Each number is 128 + 24 x the weight over its row's rms, rounded and kept within 0 to 255. Layers, rows and columns count from 0. Numbers have three digits each. The size before them is the row's rms in percent of the matrix's.

# layer 10 MLP down (transposed), 1536x384, rms 0.0363, rows 940-973, columns 64-127
100:093128120109129112113072148119133144100138094173139130110142101164127068123132100128160149124172109100111133085110135170159099121126167152101128130134135150115149089119154111161138086139100147
109:159119159096126161099129144146091129153105109133118094123136156081132139074132129142102145123134155156138132111129118104145068124151124080173126133125112154126141123106090124152123124104123165
103:151126129146093086095130115122140093113128130120100091185150164114091166115181107119133111092108129065150115169180129119113148132118166169091115148113140119113101137143112120089113097125096165
101:120116148134141118128147132109139152146097137116136129091156139146148120123127131158160123110187162123125104133146119096137117115166120163126165136119154159108151157105108158132147162097173116
096:127144148117134163109116131151096129132126105126129122128173128085163133146124125141109148117169131136102122117160155117115159157122129120115121163158093138158089118151126150140115124117063155
101:102121133126113151139125135155111159153160152120108150129141175112139144098108146157159094134098104138128171128137107119173154145135092112131195109178167125160145078112115115112130119153101103
094:118201160135153175101105151139115094135120164118114151172148129143108164114105145119185117144177079124105140161110141096130193161124151088131151110130139124114146159176131156086144158116115092
095:123134102138122086151119089161101131165136120192115121146097137155097158118123121133137132095111147090152124116156142115125141116085140136151122115119125126121183138138105146145105116115160107
093:116063147089097157105130167177103123109112146108127181143108114136145120116113133158187116080109117124108161116130116149116141105094091121136138115153105131162098112135162149092086157138175107
097:116130155110146093165199136138082101134163131078134088131120157157145137157137108132162086146082122126088146112105098099136127094118111121164183149117120101097120146121103138103099148122113153
100:115121107157145125148160171100180155111127156134160081142124133139132092128117107128163115135133153119134165093129151120135097173100130089130149093139141126116127134099092117157154145122074114
106:127104157155139153077132129164123153127135079130157093090119113114090129130097112085132120135129144163100139140104134113172136160188141116116112111130104102125146126146150160106094092124122137
098:131115142144157119153096096149129111109098155159127117139160075104100094142138156187139110123089169157130139089176144113121116130116109093134138110126127123157092099120112187155125094100102142
104:164164085161143125117107122139133098127111140123163100140124118132101158136134084118127140161166114141122136127131129100140143135123104125081128103185115145113149098122115104127133166115136133
097:116123085109149104117139080146148143149104158134109085123160121122135163115157103141109108110127065107147142128065095119117149163141125180149140132144120147102118085141128156117136114169135128
098:101111117118112100139129150104114131172158101161144117119113111148113148112146080127107139115128125096166125136106147068139133140138124137114123082112125124141070130078145094143127126143114137
107:093127125141121113154152129144112181147084141130088145148118132118100150161143135120135149152128143108106175125141136140165156062182093108117107137155111125115142125131127146117124097100153122
102:094127113118099118109096182141160121120103145143098143162138132098146124156132104149127142152138165118157067143073174135150087137136114147121097105069141118121116118137104167102143105132147142
098:144172149124126134150120111135105171165096145097093112096142138176136117121143148123118135200155170065143142102106100146122095156143119134111089136161154127137151112177121174165167116116160151
096:141158133139113146091122124108107110093141149092139177090148092116105147126125123208120160136138126145113070177141141092125071094149120102129120109133141150091114098097122085131138127141140121
102:088114121154094130124144153139158127111122182090122090096130116101107122118166132100137142139131105153169127083108122129137123111104122072092121128125162108073117125133105124134113064153083155
099:141100153132100152103081133131134137139172115108170071170140103137109152104108119106137077134117160140107143145117179116151115117109124112161145116144100111095134155196124155125161122100124169
100:152110124140093178081164123142102104138128106114138135144138112103145133107136118128081109138140091111105145120099135136131108150115163135102139162136100125128120125106108148142093115153029109
099:121154135091114118091136141152122083117148128101116117149140107120124102086156142149139139162145128162134124150136149140145118116155129148183139081079087118122119108132085140150116120125131140
104:124135145160132179122106115135102127151111131114117122137112140155120128149108160131133154116122092119091135117093127131176141121102125123124184133148113156174112104138125104114117088113138148
098:125166118162115115104118154100089119092124162091115136121112134097136111114091180073083111132088128155143156140121104104133130108111141105143100166165132111100161131206146108109139105140132073
096:157159147167103131121125105144111115114147107136146129138118114131136140131157154138151104098116123139142133146109156108131087103121125141107187168106100078136118133162140173105055116163090143
102:122124152149134103150103121106094167178168169144119093149121100155162158149088124099100140151104113115140079090131137132096125090165098128144131132142181144108150135097070129136086133137126126
099:136109146106096106123157092171132075169123140121131136154094128138172172116142094113106095124133152143130140103118115157132104130097133129153126133140119136123087131159143091097134132148074175
093:126133150099113095122178087127147103119104129127133122059132124102138167109117136140095149187123131120081124165096105132115150122120091129112097123148171114101150103159159096083126150090130123
102:156109092103145108071136109148107093132054092122102098106084161105130138144187066153137132168108147105127129135137158141146055123139121101158121148131134135117158100090140123111128145137129131
102:096149109104131118139124118103084143149090125129121076137161139155125123146079166135115163098159146091117141104084114076175131165117138160175109107119133156131130106087143112117116163104153129
107:162116130100148120117125115148127108150150148126131081151130125141101132141116169140141116136106090096131110118183116137155135159140136125091118123136139120137109123132116137136088133089136137
103:106148144115122135155208153108140143128142125128159098151109153114132128108148108135182140144124114151126095111132108126161196154137106121135101119117145126139141082079186127100146143153132112
# layer 10 MLP gate, 1536x384, rms 0.0364, rows 941-973, columns 64-127
103:134119125119161132138129143147120177146148156142085123143130136126143105171134104097135127158155148136141133138105188129131143136126099126140130129125158152128163144139159145125115112144148143
096:116125117108107138135079136143110153090147116121135154109147180109138122157110071143175103149100176119116114079120098127098142156153123107119152129136078152132093122155155131103120121122137117
099:135177139114150117133077143164110146124139151076104104062136126078112129150132147160135138120171104120123139139156168136151096079090109153117139140081110129151156170117132151111135119148121137
097:113129139140122120120118126115104121100123103115140124093115146154106113107144092101156162138090115097146122127173169138122152142135114081134122112137106114119092089152137115149114113119126151
103:110100120141129121102145132115170113101119117138141112129127127161138110128149106103118112110144138124146155150151138139107114118109176126114133099135140110124095145097121158142168137134139109
094:148148123154127092138122193179115134174109107113181142111077115207123132164098138112088138109138148140096125132118134161136135148110096098148133135083147127137109121096100134126095130082171144
089:086115150089156131125111152167156119100134147185123116127124107134159144120162118097115159143110147115106136115136107124124113114056120151125135137161133114127090097198122113124145109127119127
090:131148112114076108116130085131122103165120121125123072135122133098114115110139156117113157137175128098080105188167144118151123144195087094140122126126122159121110143094105146160156101130133101
099:132112132165109128116116116132136183140149100091141078124147112107168130086144151095111159110154123088104139129152128174135121141149129112152114140112087157138113111125106125121142114147133131
102:145134137152143158109116158107123139135112149114080156103126126124126087166141135156126168140115142126140142100077108141142145098128140107121101121119138143121085108140114137131108124125147159
102:138146102123114168116125158143094136118168114131173156119123158126107092158089143093154123119123117123114114117142116128131120145116176147096120126153122105156095122099146139140121098130105120
101:171138109084128094137103169083113143141149146130150134143142089145144095175123117165118156106149129114186098130140142108148125124130159108099190109140139124183127155088133138145082128148131117
100:126100135126101136101153120146133101106148143087098149164081144109084126062150129119131123076152106127131151095133148063113162115054107132107144112152086137102132112107089117118100177130185160
095:093085106110133148098150119075112124157124129138146147147156122146128129141161133139114109119159063132154148150096096119142141109150112155152138141129128163148116111157123093134124153109150112
097:125141127121121146142113168139109167118149135122112111109122131163121127131165121124113146123143107128151156105073108169182142094137090114130085153140124135095091132095136132111147067116099131
107:152119161108098145136106144147101094162128144161134103121103144156167154109151083155160141145114101126159138107102103149101111136118109113120105161146172109098109140106161148121090135145154110
102:116089125119141134132160129135113089125158148172145165148156125121107115150127096135101116106138136157142124164101123115111139150080153115142112139090125184097115101126118102138133151123146127
105:115119163113119121103117147161160152126128123108126155121112162165143118160099071108117143132166111141129185126115117095121139114088124149125130114129133149153119157166134122093132154105102151
101:127161096164086132163145105138102119135117129110139181120143126130124116084110117112143150099112129165119133117132116101147141112128119116119123103108107110147161110127119096137155187147133138
101:122145104144141158108128155089131091180098125117112110109136134167125107141139128171132123108169153141071166079163125129104138114143129101107120149108138143117121125098170158146098135138134114
106:139102119119139157106111138135147095120161166083114092122143094142135143093124128146135135102127102123113133131096151110168111139093134141161122130148119112086109125123087119130155080091151137
099:192102130154139107113088135123166092098128128139098107109110139152098094115092147142160130115119115125123098116133131152175089095147115109144099150130145098103135146098115125131140122105137113
095:105112142131158134099115146132122114096142080115127153142111160091129108090139123105184179128142149110148136193123124138160111113106169136122145135127137102117111086118093110140145146113103140
105:125123156118100168099099126104118117125132117115112112093109133144151073100099156098081174119133124116119162105164141147089153139134102125131128129159129148116117123136121169132173069162106101
099:128108134103137109156151107130092111117142131124149142108143105117159112147112131119151100143157133142149129146102070133126148112137164137142111183129186136113142123180107119123111090116112152
094:149087124122165122093152116142175155146116151122167133123170145118169094118122159147110140146153154131100108144155155160124121139089122141140092054165147114111113122098113126163143114143140117
104:111123146136146129136119137120171135162164076130150094116128145080112142094131152106142114094119075137098120085151077148124154111108148103142122124088130130156180125086110136131136120105114122
101:115104091121087143139125109117170168097132117132118131148097117138143164114130105139108098133114124122101116136140111119125167159136147120113123165109115117186125163166135118112117081182125162
103:110136121162120170129096186133118084127149151148125125152171101111135074155136140125113104099140138101152130150148179124163121099153095119137110088130113130116116132110148147140138139112093126
098:109055123159123086127085119146153154157145117141114161109098123130144108119155179102146112118159142151121128111106149105147151146119134128141145141144096140140091168135137104074149119147168150
095:165090088130119134120121155123129136155093171152169124145146160160132136136118130113165171100135083146123092106150147148141153133127161110160082123124077123079136180076123117103100123082118101
105:146102132120084101106133127134106110176127154136127146103101137055106161150160126148161118083134103135141113149123142086153142116156123119113151142116130080138139128134135162104077120155125138
102:140094079138099118127126157131133123147117117173151074122160145119108096184149102124125140129121116090123126163154180169119146126107139153130140115116179129135163157100117135109183127140140124
# layer 10 MLP up, 1536x384, rms 0.0363, rows 941-973, columns 64-127
107:136118147132123108120157076152136118112105149100126126106175142107093123102121109158111117153152156139152116092142107117138119085142115130104119156103162110135106150129132103109093146114097132
097:140142159163135111125135135126123124131134149136144111138163100108116076096135090109128090135185108102119152170136124099107132087065142127091113124147166137100146148163089130123127127104128106
102:171107098075140127107140154148147151126121169133132120109124141120120118128135127099137179117157103125133126140141121119133139143131151114156113057127110111144101166130172116132139102086111115
100:109109122164145099102123132147094092101089163155161129141109120120139058138125114128126159139136106099137083146126111119157111105142137118135131111154136125146159123119148111129110145134080097
094:128163068144107126093119119139100146148127131114132107139139098130138116130109116147151184141133107127138096114114116091112105142124078051165143136124143151083106103151142081171167148134134137
096:116118133096096118133120207119117151146131158136128136117104153142157102112125075160177117086086132108115125119113130146165097135143116147112144120124085109142123126134146151134140093155163134
090:096142124121102122135133132097135111127150103131095114115129147124109134119136131090106140158120119108117144130133133146150125166108141156101112128168141143148115101104169123101160112129084129
095:134138100125113134144154106110163090132117135101123092123110133138118162179167145122128148202169115080115114123096128091143164073139120088135158101098107144146122122148117155150139161119119151
098:148124134152128153111096122132144165065125100112128143081122115127116157151117085109102159091158103072162162086176137114144118164164108135119110140117119129146134102161111164171125086145131135
103:137093145138155111122141167123115134127139148126157117120097113173109139063102152141142079120129103120155104112180114135127117097090120120075099112155060129149126146091099143097151128102119167
111:136156091113140125081099132083100156108101103107129178125108134164060129139098132125113143152108086099088127158126146128122118128132094123117105121150147142118137124130119144146138129128142108
099:145132085120128149126165098079107107106157165138155083107082148119136069093118174144142112150079138179091086121095123130145119100144129103122126130121145129075108121179140141149163136142132089
100:132154108143169157130126126136111127074116129133156155151109126159135142129180087142149128108135125101141103128106130105137150132080112141070123138154106113164155123115130082124118154135162161
091:171162163147159104137112146127124096108138138110140115118149131120105113113110106125172135144087181136112130088173177122120109156098148062157115122140106116126133118103135164149135126137133122
097:153134134111140144121178124126137132131139104154139135142116146096146135118099150148158084126128139112079098123136134128179149152145166142207125120104135116150148144151137138128080158132179049
111:131149111098085128104107091131097130144110116123083150157122147144112086153151101124120155119085105111127139103099101115117142117132124145145122112144080103116159160114064148117107132152083144
101:160132153154108140157150158130105145133106115149123130106120119097129138092141171107134144106141153164129120121137098141152123067135163157129084125111171117162133119108139127130091107152175166
103:144158171120170144145149091132115130093132117092116091106169128100099125166142148108121102183158109118119112130113137141111114157155168125130122095124125092121119123111120124147111123168104152
097:167109103104138150065166126128138114131099142141140083100133141114157142127180167128147146128140119125085143128126123136125117139131149128105131133134168119176081147151134100160164102157117154
099:144110175161128136145101141151077094098136158100140129071155111101130172122124130094141147112115156127189119119141125136142101101141095135112157105145144135133066146109105110065158089118134126
103:136130139105139112094111123120094162145150122203121155164146155166091121172133102100128103129158156118161133103132101159119137104158136125097169109104139150109154117126154139139081147122081107
100:192148133137132142114168123118107144116128119134104140142083088150149148109088133124107135123155139134109134160099098133139129119115094156135144161119122114108108114106117149167098127132133162
094:125100157122157141149117093145126106144122136106121176158110100136092157148110139122137118141114118121156109101102159164091131120139139143128133133130137107153124121114143149112120132124101089
115:132152123103121111146104189138119071119154110143141114138116125120117099125177151108119136173112144133100091152101140148159133098137117132107120131122106131120106134130173162136124094118077115
099:158112097144108137150125146138106137143140120151137117125153117153091106107148148104117138127095082147158116124150159146093168170119121168081138108096105117155138135111145105106131153136116138
096:123127126108162140128157121115154131167105149111150106131192165123182180097134163125128125114124180142131127126142145123102135146111132142111122111160153138126108129101112128101151063102121117
101:139147106148115148106113093148137129119142163112137138132108130119107142147111150089151100091107147144134134167127124087132114118093180117146156163100164104145101081121141097133122137155108108
097:158122146159134126135129087140136165068089099072180155176147109180126133115096111098132094109174131161104144102160068148155121174132138109125142129068113150103115184121127095129134114107159139
095:137130105148159179145150153123138107135144122121132100138153186130166099102120099120111112113127086100109138136152116136170099151150160129176109154149121123120156148118126129126137140162105164
100:125121129133112103130135179132146070114117144154102075089107111132113118144123111085154081124126101127118162158112145094171120150116144127091136130158119130058099161081128095126125128121111136
100:116168136087129111103114129156118162180128106111086103127129124156096146114094109164137115121151139160117139135083125100136141133136161167135151142122156125156117119131170155134088120138129152
109:148152146085121136105122115159098082169122142181126111074160136114141148099144163111138121095129121166098148127126137154131079138087114155146106147107129141119141116122141142128123119147130124
103:139115109093107122109106104118155137155108125133143115175171143122100096176097110119161114109111139121088100137164113127122158148095117113134149156131132122123130151114114101111146133190104084